{"n_layer": 13, "n_head": 12, "head_dim": 32, "d_mlp": 1536, "rope_fraction": 1.0, "bias": "none", "optimizer": "adamw", "lr_mult_up": 1.19, "lr_head": 0.00582, "final_lr_fraction": 0.0, "seq_len": 384, "doc_mask": true, "steps": 4966}
Each number is 128 + 24 x the weight over its row's rms, rounded and kept within 0 to 255. Layers, rows and columns count from 0. The size above them is the row's rms in percent of the matrix's.

# layer 2 MLP gate, 1536x384, rms 0.0698, rows 622-645, columns 96-191
size [104  95  98 114 101  99 103 103 106 102 105  98  97  96  98  99 104 100  98 101 103  98  95  96]
[[107 105 137 107 142 146  93  90 146 157 136  91 105 133 127 128 132 106 157 104 119 138 143 162 139 186 117  88 133 165 132 119 155 110 159 130 199 121 143 102 123 146 137 114 126 109 107 106 142 121 125 112 123 111 115  95 121 101 151 152 113 129  80 107 141 129 117 115 114 102 134 113 144 142 104  86 160  90 144 107 120 157 114 151  97 136 123 124 154 111  96 139 133 142 148 159]
 [105 111 123 118 106 138 125 129 122 126 114 130 111 166 103 118 137 150 128 124 135  78 106 156 131 106 146 107 160 165 157 101 136 100  98 150  88 122 125  78 177 104 121  87 131 135  79 133 162 105 148 168  93 129  78 146  93  79 177 209 108 144 133 130 136 161 138  83 118 132 133 132 140  84 142 147  69  93 114 109 117 132 167 161 116 100 124 141 159 135 124 175 138 125 150  81]
 [117 104 141 190 128 138 147 116 140 171 119 165 150  98 139 122 132 139 121 138 121 136 118 113 113 122  79  82 143 103 114 132 179  85 113 158  78 123 139 152 118 153 151 130 183 152 119 148 123 151 120 159 111 161 177 123  80 161 112 155 159 157 138 135 102 135 145 112 152 135 126  95 127 130 141  63 142 148 156 198 159 110 159 134  86 131  92  79  96  91 146 106  87 126 157 103]
 [186 113 152 126 151  93 135 114 135 114 132 144 100  98 140  93 117 158 125  89  76 144 170 118 109 212 119 100 128 118 107  91 155 121 121 113 143 120 127 140 118 124 130 131  95 103  88  89 113 147 106 124 130 110  97 114 128  92 109 178 102 101 104 121 143 122 138 113 110  94 134 123 113 147 129 103 145 115 117  87  85 112 168 146 121 123 140 107 196  96 103 114 119 163 129 119]
 [164 164 158 107 130 137  82 138 111 155 107 159 151  94 162  86  97 103 124 118  99 146 132 150 117 141 142 148 128 144 151 176 144 136 128 134  90 128 128 137 117 115 127  79 115 108  94 106 116 135 120 153 136 168 113 170 136 160 175 106 131 117 139 171 110 138 171 138 115 131 152 114  98 121 118 122 134 114 120 143 158 156  98 154  76 121 139 139 119 131  96 113 121 152 128 136]
 [115 134 159 125 130 142 116 124 121 137 124 141 141 136 125 105 101 139 121 127 114 125 141 150 100 143 144 130  99 185 143 115 188 113 125 132 157 105 136 124 167  94 126 130 147 121 167  91 157 119 103 139  99 123  88 124  91  98  97  84 130 150  84  91 114 174 139 140 139 153 136 119 141 153 117 126 127 111 133 133 180 144 129 137 113 131 150 142 159 109 116 152 169 106 141  88]
 [127 103 103 103 150 101 113  84 128 144 116 136 110  72 126 123 115 134 146  90 107 101 139 177 113 137 130 142 133 117 166 122 108 160 146 165  97 168 110 146 100 131 138 133 145  92 137 146 121 128 153 124 103 123 114 104 103 130 106  83 115 106 147 184 122 152 135 134 115 120 127 141  92 157 119 132 123 146 180 110 121 143 103  88 102 145 113  83 132 162 133 160  85 145  76 133]
 [146  92 120 107 141 108 124 113 104 120  82 113  71 124 141 126 127 118  99 115 113 142 147 126 145  97 126 114 147  65 104 152 171 166 187 161 120 110 141 164 115 180 153 132 122 149 136 135 126 139 120 121 125 102 106 166  90  92 141 130 146 112 103 103 114 171 125 127 137 157 151 114 164 139 133 150 122  77 175 157 130  89 100 142 124 119 126 127 135 111 117 124  80  97 156 143]
 [168 129 135 111 125  94 136  62 111 124 140 155 154 156 116 167 154 121 144 146 152 138 133 111 134 139 158 123 103 175 154 143 120 133 126 150 137 109 149 153  88 147 122 132 116 137 153 160 130 134 172 146 111 143 136 140  74 146 135 129 128  69 112 166 142 134 154 146 139 116 128 103 105 129 108 160  80 116 126 117 132 103 105 132 109 148 103 146 127 113 132 146 116  82 125 123]
 [172 167  94 105 106 140 131 129 157 122  90 142 115 130 139 125 134 109 116  58 134 134 129 182  97 161  93 128 161 152 113 117 123 122  92 183 154 137 108 126 112  81 111 139 106 124 124 166 143 141 116 118 111 113 142 132 146  98 150 115 129  88 134 147 116 165 113 129 108 104 142 153 104 136 145 131 146 117 181 120 117 106 120 118 134 184 134 131 137 147  64 117  91 102 130 156]
 [137 163 167 148 147  70 138  89 113 142 120  91 118 172 132 134 136 106 142 132 119 130 163 118  90 117 119 130 135 126 136 117 156 115 168 138  97 113 107 146  94 176 135  75 132 142 132 118 124 112 138 164 115 147 109 129 100 128 127 129 166 129 147 151 179 126 114  97 182 125 152 130 164  71 141 134 155 136  87 109 150 152 167 137 103 151 139 150 145 119 170 105 132 143 105 112]
 [130 123 132 169  95 167 136 125  89 122  91 139 158 153 129 115 117 109 111 189 118 141 111 103 165 128 110 134 170 135 127 106 141 111 152  92 131 158 161 123 107 131 142 111 127  82 117 127  85 136 204 105 112 134  61 128 145  89 105 155 150 160 151 118 113 136  96 116 142 122 143 113  83 121 128 174 149 116  94 146 143 131 184 132 129 136 145 122 138 107 100 112 135  99 111 135]
 [102 103 157 152 111 128 123 150  85 148  87 156 167 119 133 130 100 133 102 153 131 127 135 151 128  86 123 129  68 121 104 180 146 107 147 130 118 117  66 155  94 193 101 143 134 120 165 108 162 145 117 119 144 136 128  96 134 151 115 172 121  96 124 133  98 126  84 132 117 120 162 113 152  95 171 100 125 124 157 137 127 101 131 174 125  76 110 154 119 123 146 132 104 123 150 145]
 [119 137 153 115 129  85 101 117 169 152 128 166 134 165 140 149 141 160  90 154 205 122 100 132 155 107 153 132 116 118 121 109 129  94 167 169 146  91 123 144 112 124 141 118 136 112  88 155 129 176 164 110 133 107 129 149 119 168 144 137 140 164 108 141 174 165 123 175  87 110 150  98 149 136 131 139 121 148 113  87 118 114 145 161  85 155 151 108 103 148 114 133 122 119 120  85]
 [137 127 100 133 156 137 119 113 121  98 155 100 108 129 204 209 169 120 115  63 156 146 129 137  96 150 132 138 154 137 116 125 112 150 157 148 107 133  96 120 102 124 132 134 126 135 105 119 155 108 143 106 135 156  84  85  85 125 120 117 170 146 136 141 122  77 107 124 156  92  88 141 135 130 101 126 155 128 151 110 105 128 160 139  96 133 129 122  88 145 152 130 121 133 158 139]
 [147 159  97 128 149 137 176 125 143 153 155 140 109 106 135 172 177 126 100  96 138 154 150 159 131 161 171 134 133 143 125 160 142 119 124  90 136 128 129 116 119  90 128  97 151 163 144  99 117 123 131 137 116 112 114 111 143  97 166 118 151 116 117  98 144 126 118  93 139 114 131 131 111  83 147  72 156 105 154 116 125 157 156 155 158 128 127 110 150 177 103 114 122 166 146 144]
 [107 105  99 139 116 111 118  96 135 113  93 134 140 114 143 193 157  99 143 134 109 129 130 174 134 103 129 139 102 131 174 159 152 164 150 160 125 137  95 148 135 114 125  88 111 104 137 168 128 137 106 120  89 153 147 148 100 154 168  73 145 135 123  94 171 144  98  93 119 104 130 125 132 130 124 150 113 178 147 103 162 115 116 121 125 140 117 107  99 144  78 137 131 136 110 113]
 [150 157 142 146 148 130 111 131 107  82 144 104 142  82 122  90 110 120 120 123 117 112 109 147 174 157 109 123 107 117 105 148 171 120 127 118 146 146  51 137 125  78 133 120 131 169  88 125 127 117 138 159 133 142 145  78 116 123 158 153 103 141 110 116 123 124 123 154 139 124 105 138 109 132 123 137 120 135 116 118 162 113 101 106 119 152 151 111 104  98 148 133 149  95 116 172]
 [101 120 112 139 152 138 156 114 123 105 127 146 107 124 135 153 114 120 115 132 135 109 145 157 148 124 130 111 148 180 138  89 117 158 153 164 143 157 124 134 118 122  98 161 138 125 148 104 146  80  91 164  93 129 130 181 141 100 140  96 168  87 146 109 130 133 134 123 120  88 103  82 131 145 146 146 130 107 126 147 140  85 106 150 130  93 110 103 121 138 119 137 113 128 154 154]
 [147 130 112 150 143 105 175 126 128 131 163 109 125 134 140 112 164 117 162 134  90 109 112 141 152 153 130  83 130 123 134 120 150 102 156 143 143 189 149 123 126 145 123 116 128 128 103 124 105 167 152 133 103 164 122 152 103  97 168 106 134 103  93  97 172 128 114 101 151 122 125 126 139 124 103 105 136 117 150 108 120 130 133 118 102 124 107  78 145 113  70 124 122 145 119 169]
 [150 134 129 163 164  94 123 143  90 108 125 122 108 135 151 141 136 149 132 116  99 152 127 103 129 159 128 156 122 102 126 176 145 136 163 119  99 139 179 135 100 124 112 150 164 132  87 107 134 178 106 132 125 105 113  99 154  95 127 118 164 102  77 116 138 144 123 139 108 146 133 143 157 119 132 124 135 144 179 128 107 114 131 111 160 165 118  98 116 186 109 137 117  69 118  85]
 [138  94 136  85 121 106 129 111 159 118 178  97 126 134 115 197 175 122 105  93 120  91 175  95 149 172 154 136 141 135 150 146 129 167 159 114 107 106  99 137  94 127 137 157 157 101 149 132 141 157 151 108 143 150 123 136 121 165 104 117 128  96 157 114 171  98 123 116 137  71 107 124 110 101  85 166 114 156 126  59 157 144 121 155 149 178 102 107 164 140 117 121 120 109  86 147]
 [ 96 159 115 134 141 139 142 147 127 131 113 160  97 132  96 150 129  63 116 124 152  97 129 161 100 129 209 152 114 116  81 129 170 140 118 125 102 126 158 179 142 159 147 118 107  91  96 122 108 124 184 108 130 161 111 137  75 142 129 178  81 109 129 173 162 118 107 130 144  90 102  88 132 108 123 186 123 144 154 150 133 148 123  86 123 153 131 168 149 102 130 127  71  93 142 123]
 [129 139 104 120 125 113  91  99 148 126 120  91 111 135 145 208 169 111 137 100  90 132 170 124 109 139 129  93  81 172 143 123 140 149  92 131 128 119 136 104  37 113 113 131 162  79 128  95 129 167 135 144 133 101  71 138 105  98 150 101 138 144 137 105 132  73  78 130 121 130 131 132 126 121 117  96 104 148 149 124 126 133 152 130 136 162 137 121 153 141 138 109 133 127 108 136]]
# layer 2 MLP up, 1536x384, rms 0.0704, rows 622-645, columns 96-191
size [110  92  91 123  98  95  99 101 103 104 107  96  92  93 100  99 106  92  92 101 105 103  94 106]
[[168 130 112 114  84 142 119 128 128  82 108 132 148 130 109 122 143 122 132 157 108 150 170  95 115 143 150 188 154 136 119 156  88 132  97  77  84  94 102 137 144 110 156 117 159 137 160 114 152 149 128 155 145  92 154 116 162 155  97 115  79 115  94 123 133 108 148 106 147 137 145 159 125 138 138 119 155 134 127 107 120 112 129 171 148 126  99 139 174  96 157 110 118 118 107  93]
 [142 139 110 134 148 108 144 149 154 121 129 122  96 105 165 139 119 117 132 119 129 132 131 156 167 137 149 136 139  85 145 121 123 112 158 124 129 143 121 108 124 103 164 116 117 121 125 106 100 125  85 171 123 137 142 106 141 131 111 143 115 172 144 141 120 160 136 156 140 151 109 196 117  85 127 164 125  98 147 130 115 150  92  53 113 129 166  98  51 117 126 122 117  77 120 136]
 [116 130 162 103 151 141 117 103  92 109 157 122 124 139 128 105 159 145 127 122  84 110 130 141 183 167 158 145 120  92 176  87 129 126 116  77 144 122  76 155 127 143  76 141  89  88 146 166 141 104 158 125 152 107 120 133 134 112  83 138 119 101 135 121 142 189 113 139 125 102 107 105 117 124 149 131 139 116 129 114 146 140 122 113 142 128 155 140 110  73  54 144 163  80 108 135]
 [138 131 131 135 103  81  89 145 142 118 138 169 169 104 139 128 139 161 122 166  88 103 178 117 116 121 147 125 124 140 120 113 150 170 127 145 131 155 123 105 154 146 136 121 125 137  98 142 109 152 122 154 149  96  84 123 116 134 124 163 111 186 152 151 158 110 127  95 119 147 132 146 157  99 143 125 123 118  82  85 128 111 131 152 106 127 112 100 130  98  96  70 144 156 148  68]
 [138 104 127 132 169 118 120 118 101 160 163 134 124 119 201  84 111 175 118 145 155 122 147 145 113 109 163 148 114 160 119 143 137 117 117 144 148 141 121 107 134 118 161 104 160  98  88  99 106 149  96 113 167 156 135 150 151 126 127 122 125 148 141 147 132 153  87 103 130 101 116 148 122 149 189 106 147 133 119  91  98 115  82 128 116  98 123  81 151 103 110 170 131 141 153 126]
 [141 105  95 107 129 127 100 121 135 128 127  87 106 132 103 122 110 134 135 122 131 109  93  79 136 131  88 121 130 125 120 111  57 142 137 132 113 127 140 154 117 139 143  89 137 106 135 119 131 119 144  98 143  97 131 107 141 126 138 145 115 119 100 146 135 138 160 102 103 108 139 131 107  83 109 134 121 105 120 126 126 103 196 158 162 123 134 117 150  93 175 149 129 111 151 112]
 [110 121 136 156 130  90  85  89 164 137 114 141 107 139 125 155 170 133  91 112 117 131 154 148  84 170  82 192 157 116 166 135 120 131 161 113 120 137 110 166 177 152 118 143 137 154 155 105 152 123 117 103 120 163 136 123 158 122 109 109 132 150 118 178 153  59 144 149  74 142 140 143 170 149 100 117 179 135  89  93 162  84 146 154 120 149 113 104 142  67 123 124 146  95  98 101]
 [159 161 101 132 116 178 160  93 153 140 163  90  98 128 151 122 126 136 135 126 110 154 146 109 139 149 116 123 112 112 144 126 152 109 110 143 117 160  86 138 148 100 157  88 125 124 104 109 140 167 102 129 106 119 139 159 108 143 149 104 131 165 123 108  91 113  92 169 140 119 142 111 173  79 104  92 109  92 157 129 141 142 165 159 144 147 157 130 129 123 142  96 138 131 144 112]
 [143 106 118 155 163 138 133 127 105 132  82 109 142 157 137 145 111 153 128 139 112 129 165 135 131  88 139 122 106 155  91 114 114 130 131 110 122 141 175 132 139  93 109 140 113 128 106  88 148  72 125 198 105 126 143 107 152 129  97 178 151 126 133 106 150 131 126 162  84 154 135 162 187 108 124 170 136  93 109 168 155 122 129 111 144 153 139 121 154 142  87 142 119  77 143 114]
 [ 83 157 133 123  91 140 119 111 130 147 156  98 101 167 150 131 132 153 136 199 166 150 144 137 119 130 122 142 129 138 138 111 141 173 130 111 154 122 158 149 132 159 155 129 132 118 148  96 111 147  97 104 125 150 158 148 113 161 169 149 155 119 151 160  82 124 102 131 188 140 125 158 148 127 106 144  94 123  84 152  99  78 172 121 173 147 163 127  72 160 143  90 113 129 130  85]
 [169 114 118 117 107 140 152 154 133 108 157 122 150 126 101 114 166  85 139 121  99 154 123 143 143 121 130  59 124 115 162 102 121  77 134 156 144 141 130  82 162 128 108 147 135 147 122 156 120 135  90  89 146 118  79  92 156 127 141 134 152 151 134 143 157 130 133 153  94 140 144 156 148 137 115 130 100 124 108 113  96 115  92  94 138 140 144 158 156 152 115 123 161 120 127  99]
 [160  82 162 155 112 156 160 126 162 144 134 110 110 124  83 150 122 165 141  67 119 160 125 149 158 122 137 159 104 137 130 120 134 126 146 143 141 121 107 123 130  97 112 123 144 109 139 120 121 140  76 124 137 147 122 149 124 172 141 109  98 137  98 154 154 147 125 146 163 103 165 139  97 145 131 143 102 165 124 134 153 146 133 170 133 126 165 106 137 164 135  95 122 107  96 146]
 [139 104 188 100 134 127 170 136 130  84 146 151 150  97 134 131 112 117  81 125 131 129 131 136 114 122  72 107  87  91 107 106 108 109  95 104  84 112 110 160 123 101 117 138 113  90 156 134 146  97 140 112 132  95  94  98 144 183 100 148 164 117 120 168 136  99 125 142 126 152 129 132 105 127 143 131 142 124 129 149 112 179 128 110 144 134 148 110 198 109  94 142 136 126 148 126]
 [135 165 128 117 142 137 137 142 113 168 143 135 133 119 193 106 129 115 129 142 118 143 131  86 127 147 145 166 145 125  95 137 127 144 116 155  52 135 132 125 112 132 120 101  97 143 104 165 109 116 185 129 147 132 141 132 161 120 186 144  87 122 182 173 164 158 167 127 108 171 137 110 165 131  95 132 101 106 129 134 137  85 103 141 156 151 171 146 128 138  68 103 120 101 125 156]
 [ 97 135 100 101 104 131 126 150 141 159 172 114 108 152 141 162 117 122 108 169 161 176 132 130 148 155 124  92  97 135 141  84 115 139 177 109 115 116 157 110 105 125 148 150 102 139 126  68 132 109 111  95 167  99 131 110 145 106 144 130 108  73 100 134 168  95 116 145 119 143 174 115 108 136 100 127 166 153 105 124 143 123 147 118 126 127 130 143 137 100 115 121 104 109 144 104]
 [106 177 139 122 125 112 186 103 118 151 146 116 138  91 122 119 157 128 132 123 163 131  85 109  68 133 124 134 148 131 122 102 125 147 162 151 140 170 137 148 154 158  96 122 126 183 163  95  73 129 127 133 119 112 108 138 135 113 105 160 183  70 103  99 117 109 115  84 137 200 150 156 124 125 145 163 135 150 104 145 130 148 141 104 155 122 145 148 141 136 127 144 155 105  99 116]
 [104 145 110 127 192 119 132 119 150  86  77 119 136 115 141 114 143 165 113 139 132 136 148 112 126 113 118  91 135  92 139 134 133  92 119 121 138 147  96 187 138 182  99 125 161  96 117  91 102 145 127 102 128 147 145 113  95 144 146 141 122 102 126  93 150 175 106 127 136 163 133  96  96 148 131 153 121 143 169 139  83 133 112 159 113  91 113 108 110 146 146 135 124 138 126 167]
 [133 109  98 135 131 159 150 152 126 131 137 128 109 132 102 113  96 142 161 112 144 116 161 172 140 136 100 102  94 163  87  76 104 149 162 120  97 138  96  98 144 114 156 153 117 127  86  71 131 125 119 130 148 120 126 166 103 118 148 147 128 120 107 112 122 167 131 125  94 139 167 132 143 113 152 155 123 112  84 136  97 141 121  67 104 108 182 128 123 113 138 136 131 177 129  98]
 [117 117 121 139 151 107 161 116 122 118  99 127 136 125  94 106 143 155 127 137 121 189 106 105 121 136 144 170 148 156 135 166 127 137 132 121 109 137 134 127 116 130 115 114 118  89 115 157 135 127 125  94 154 102 153 134 110  98 149 126 107 104 146 105 164 148 159 122  90 115 113  89 103 137 123 122 134 135 113 166 106 133 152 112 133 126 102 144  90 147 112 159 128 135 128 141]
 [147  94 142 175 124 123 115 117 123  82 120 136 147 128  97 143  98 148 120 169 167 145 145 138 135  94 100 122 141  87  93 101 119  82  96 108 120 105 123 158  91 173  77 107 139  83 145 156 122 121 146  91 143  99 127 110 148 133 134 117 122 146  82 114 142 125 114 141 118 135 148 146 124 142 164 143  96  94  99 158 106 177 118 145 146 126 165 131 128 116 152 202 137 131 155  95]
 [160 134  99 197 179 150  80 110  94  90 124 142 150 142 143 110  92 101 110  74  84 124  84 124 125 125 125 126 107  99 135 166 127 126 157 120 116 112 127  94 145 147 100 167 129 146 106  89 156 112 115 137 165 114 140 123 139 105 151 106 142 125 119 113 136 133 115 152  78 148 167 116 119 155 130 141 130 134 181 134 136 192 120 116 135 117 103 115  94 162 108 111 152 128 119 158]
 [146 110 150 172 127 168 102 121 115 131 109 116 135 146 139 126 132 135  88 123 128  87 132 143 152 108 142  99 163 133 118 118  97 135 135 124 147 124 182 121 123 150 155 168 164 143 144 111 130 114 132 154 139 114 139 138 158 148 122 165  87 139 108  99 121 118 108 182 157 170 112 147 199 113 103  93 118 123  97 118 128 164 166  71 106 128  79 121 118 125 166 155 121 154 114 145]
 [117  92 155 117 127 105 102 105 118 148 127 165 124 126 136 142 132 108 137 119 130 162 124 162 142 147 156 120 143  82  87 146 108 114 169 102 109 145 139 210 129 110 156 121 146  99 122 146  85 111 158 196 110 130 140 115 107 147 182 101  71 152 140 150 160 122 170 110 148 108 112  97 138 143 125 136 125 102 134 149 144  97 153 127 121 141 133  77 140 132 135 175  98 119 141 106]
 [132 146 112 135 165 131 106 147 128  81 140 105 117 117 131 103  95 125 123 153 111 164  96  98 156 116 119 138 160 113  79 165 121  80 137 124 146  96 127 121 190 135 153 116 104 159 100 158 136 127 128 122 136 110 134 119 117 155 177 168  88 133 116  96 101 150  97 163 144 150 147 128 121 109 117 142 103 128 168 142 143 125 168 119  85 125 117 161 149 119 122 157 146 111 138  81]]
# layer 2 MLP down (transposed), 1536x384, rms 0.0538, rows 622-645, columns 96-191
size [100  94  92 107  96  95 100 102 106 104 109  95  91  95 103  93 104  97  96 103 105 102  95 103]
[[ 93 148 134 151 129 154 142 105  78 151 117 116 142 122 125 166 121 126 129 130 105  91 109 137 115 170 182  98 170 123  75 102  77 123 169 126 143 115 141 170 105 128 156  76 137 128 169 111 181 155 169 140  94 124 146 127 135 135 122 105 112 109 114 121 138  81 164 137 119 143 119 147 125 142 121 111 122 114 142  90 113  93 115 144 118 155 120 115 150 136  89 134 172 125 180 109]
 [135  94 133 107 113 167 104 120 141 146 122 169 175  95 118 129 151 128 101 123 130 111 123 108  98 130 103 105 113 162 102 134 127 147  96 125 112  97 124 144 125 111 131 128 149 139  97 119  96 132 169 110 131 123 126 130 171 204 128 150 133 132 137 128 142  95 112 179 107 122 106 115 130 141 141 130 131  90 135 161  73 127 205 167 141 115 117 146 119 134 108 111 125 145 136 157]
 [134 103 105 160  87 174 147 149 118 145 110  91 116 128 153 165 120  92 125 140 162 143 105 139  81  92 123 123 169 136 112 148 143 141 126 131 117 114 132 111 137 112 175 124 113 123 102 125 149 153 113 152  87 105 123 109 129 132 145 107 136 134  92 117 106  53 143 126 134 144 142 106 115 113 121 122 139 140 151 174 130 132 121 148 121 129 119 104 127 135 141 136 103 129 133 130]
 [160 155 177 132 113 121 108 171 111 178 140 107 137 124 123 157 139 107 114 156 109 168 123 131 143 112 164 137  78 153 129 101 149 127 153 120 104 119 110 115 132  93 114 134 139 165 138 114  77 143 142 136 134 149 122  78 136 110  94 119 163 158 152 139 138  82 112 112 118 118 136 120 172 108 108 126  89 147 104 102 137 119 123 146 138  96 110 134 151 141 110 152  85 142 102 122]
 [138 170 139 129 136 151 155 150 174  83 115 138 118 127  73 155 158  97 109 131  76 151 145 160 138 159 159 112 119 146  94 101 115  93 160  98 103 154 120 152 156  81 106 138 132 140 137 118 134 113 168 136 119  66 156  84 118 134 110 155 128 127 147  94 154 112 135 160 116 103 113 127 135 133 144  63 130 108 135 132 136  85 118 122 121 128 141 157 137  87 128 111 132  92 103 126]
 [138 113  91 135 149 121  90 118 102 110 113 136 141 122 146 102 102 169 146 134 118 158 129 148 118 113 155 162  92  88 134 150 164 123  89 134 171 132 110 123  99 129 116 126 139  91 152 173 105 110 138 171 105 171 106 113  95 108 140  74 158 158  85 145  91 109  86 127  91 136 158 113 106 158 147  86 179 143 104 111 132 130 123 114 116 113  96 153 133 100 121 144 144 156 113 117]
 [153 135 137 114 107 117  87 121 148 106 136 132 154 137  97 130 104 155 146 124 132  95 177 142 128 149 169  85 144 161  76 100 116 130 121  96 172 150 165 103 119 131 125 105  97 131 130  71 110 118 110 144 151 132 102 118  85 142 137 141 108 152 140  94 112  51 138 152 190  82 155 166 102  92 136 139 107 156 143 118 136 130 162 138 124 134 150 134  74 107 144 104 120 166 162 136]
 [142 120 136 145 161 109  90 182  92 134 141 123 125  90  91 111 143 107 107 152 101 147 117 151 109 115 129 104 137 111 157 127 107 157 111 125 138 178  91 113 149 151 125 115 148 147 165 168 134 138 140  83 119 182 108 113 138 117 122 159  62 133 164 149 135 159 139 125 103 135 123 184  93 106  94 106 121 126 131 148 133 119 140 101 127 125 119 144 128 104 120 142 122 102 123  97]
 [ 82 193 142 165 143 168 152 141 141 124 111 158 173 159  92 159 112 115 129  97 103 125 103 140  93 142 145 130 150 138 129 183 149 142 100  94 132 108 146 147 130 176 113  88 139 148 136 163  86 107 113 102 103 166 132 134 122 181 115 125 155 105 136 111 105 140 112 150 158 131 146  84 130 109 128 142  99 132 111 127 129 152 154 143 109 133  87 112 127 129 144  74  81 104 129 136]
 [145 116 161 144 143 139 101 116 105 133 155 144 192  96 120 141 129  80 123 175 133 159 139 122 178 136 136 118 101  84 118 117 139 109 149 114 122 106 138 120 116 118 133 117 115 147 107 123  80 120 114 110 144 141 127 125 137  82 111 118  67 169 124 199 152 109 150 110  90 150 104 146 115 124  96 128 122 126 152 144 162 172 127 153 140 127 140 107 153 102 110 135 140  90  75  84]
 [ 98 133 158 131 119 143 117 127 137 139 106 142 134 117 121  89 134  89 155 100 142 139 125 163 148 140 135 127 123 151 139 174 162 129  89 136 157 147 146 129 130 118 129 127 120 106 105 159 121 143  85 118 116 125 168  94  87 146 129 101  87 159 116 119 166 109 131 149 132  85  80 110 107 174 159 134  91 124 122 124 125  95 128 118 112 159  95 128  66 150 132 125 140 146 137 139]
 [113 117 104  85 123 111 111 144 124  90 130 132 151 110 178 123 116  96 159 169 120 147  93  99 124 167 117 101 161 108 120 108 105 135 100 102 137 152 113 162  71 122 131 143 109 115 163  90 142 120 160 143 145 132 106 105 115  79 114 150 157 109 151 117 160 153 133 122 108 114 151  96 131 122 154 146 170 118 143 125 137 143  86 134 134 103  69 167 137 163 147 154 176 135 143 117]
 [ 80 140 152 111 103 133 122 118 105 184 121 125 137 130 120 100 108  97 127 138 121 126 103 149 130 100 133 134 129 187 118 128 106 148 146 145 153 144 129 144 142 186 141 151 190 138 113 113 142 121 112 132 118 143 147 215 127 109 101 123 110 178 157 122 113 147 130 176 118 146 138 147 148 117 111 164 108 153 122 138 171 114 150 139 165 122 119 147 103 128 162 108 126 135 107 157]
 [143  99 144 154 116 123 109 137  79 105 103 104 137 162 157 119 121 144  92  98 111 128 143 111 130 115  85 141 120 110 144 117 109 153 145 122 159 122 144 116 148  98 139 113 111 146 144 147 140 106 102 125 107 107 151 134 145 136  83 121 131 114 138  87  75  97 137  83 183 121 149 127 106  99 106 130 120 117 140 111  99 139  96 127 120 118 146 134 193 159 130 125  77 139 148 147]
 [184  97 135 129 163 146  90 145  77 146 124 146 104 127 124 133 136 105 126 137 147 133 160 133 150 132 131  99  85 129 115 151 120 153 153 127 125 161 164  87 101 132  80 130 113 127  91 176 153 141 141 139 170 143 139 142 119 139 109 134 165 110 156 135 147 109 122 104 112  94 131 120 104 144 137 140 121 173 155 139 152 114 144 115 135 116  76  58  87 113 138 116 188 107 123 136]
 [112 115 102 102 144 147 100 115 132  99 104 121 158 155 149  89  72 152 136 141  85  90 156 131 117 128 151 134 172 168 131  84 141 136 131 113 139  79 120 106 140 115 123 159 105 115 141 155 167 108 136 115 134 111 109 127 126 143 136 106  72 143 147 152 105 129 107 152 144 133 100 135 132 137 130 156 147 151 128 146 130 120 128 121 153 119 128 114 151 155 130 115 127 180 168 116]
 [ 97 138 135 107  74 155  95 177 147 164 118 105 153  90 124 151 122 118 171 114 189 132 131  81 129 116 112 170 101 147 151 120 111 153 109 157 156 122  91  96  75 116 116  98 158 151 133 158 127  85 154 135 137  88 147 134 136 118 169  84 170 104 100 126 107  81 102 124 163 133 139 125 159  98 109 169 151 150 106 140 109 135  97 158 123  80  93 113 107 164 127 125 130 112 137 112]
 [113 169 146  98 105 166  93 122 168 108 138 127 127 137 157 124 129 118 116 124  88 117  61 118 144 144 139 139 161 122 144 146 137 123 133 155 198 158 157 115 173 125  77 104 111 102  99 144 129 124 131 103 104 175 115 120  93 159 142 152  97 106 141  97 121 135 113  97 150  73 137  96 109 153 125 134 120  99 130 160 110 123 135 160 110 133 130 123 135 136 107 102 120 134  99 113]
 [156 117 160 146 155 131 139 159 128 134 132  94 115 144  94 170 109 109 106 124  90  98 122 112 109 130  61 147  74 132 110 106 146 125 135 130 122 129 113  97 119  92 156 158 177 116 138 118  89 120 122  99 128 117 137 164 130 153 108 157 133 123  95  76 132 113 117 147 142 111 114 139 106 112 104 132 116  96 183 144 137 142 122 130 143 135 108 145 137 105 183 117 105 115 117  99]
 [106 147 147 130 157 131 158 113 139 123 117 122 113 100 116 144 156 111 129 110  64 114 116 141 149 120 174  99 134 114 123  96 122 111 172 107 187 135 160 184 121 161 141 135 143 143 138 129  83 150 143 162 165 130 146 119 101 131  85  97  98 123  85 130 162  84 114 138 112 156 108 104 115 149 133 119 135 126 106 127 159 100  90 180 134 130 136 122 132 164 130 125 114 164 109 125]
 [120 125 113 124 164 109 137 145 128 147 163 157 152  91 147 127 127 139 154 102 143 124  83 111 121 133 122 121 135 144 164 124 119 150 106 146  53 144 116 156 115 139 106 166 141 131  99 112 192  88 119 121 140 178  92 125 169 118 152 192 131 148 121 172 152 166 170 104  90 130 148 150 128 122  96 154 131 121  94 119 108 176 134 175 161  93 135 132 126 164 104 138 129 143 124 153]
 [137 122 101  95 147 160 127 153 120 121 136 131 156 111 169 151 114 134 128 149 115 106 131 110 106 117 156 166  92 137 127 131 139 127  92 148 133  94 131 128 134 172 108 131 143 169 106 156 150 142 141 117  75  79  70 154 150 144 122 133  94  73 168 156 136 117 150  74  98 148 165 120 139 147 155 158 146 145 139  95 126  67 108 141 126 141 135 126 132  97 138 150 132 132 151 134]
 [172 173 131 112 131 150 137 142 106 118 143 147 107 124 137 137 115 165 121 108 106 123 102  91 122 109 171 114 130 121 155 141 172 112 119 123 130  99 138 102 154 173 151 132 126 155 153 168 112 108 108  96  89 123 111 175 143 111 120 128 146 118 121  84 149 147 134 125 150 104 131  90 143 123 169 126 116 150 162 133 115 130 127  93 114 142 150 108 121  98 102 152 104 144 128 134]
 [136 117 118 120 126 141 125  95 163  90 113  84 132 147 137 171 121 141 137 121 121  98 162 126 132 120 151 130 127 118  81 140 123 132 132 107 115  93 105 111 162 127 121 101 133 144 108 146 137 149 121 157 134 147 113 127 138 131 155  98 120 108 151  74 133  92  87 159 140 105  86 134 154 148 116 110 130 117 160  95 126 161 181 128 144 144 105 106 129 101 134 156 119 144 145 112]]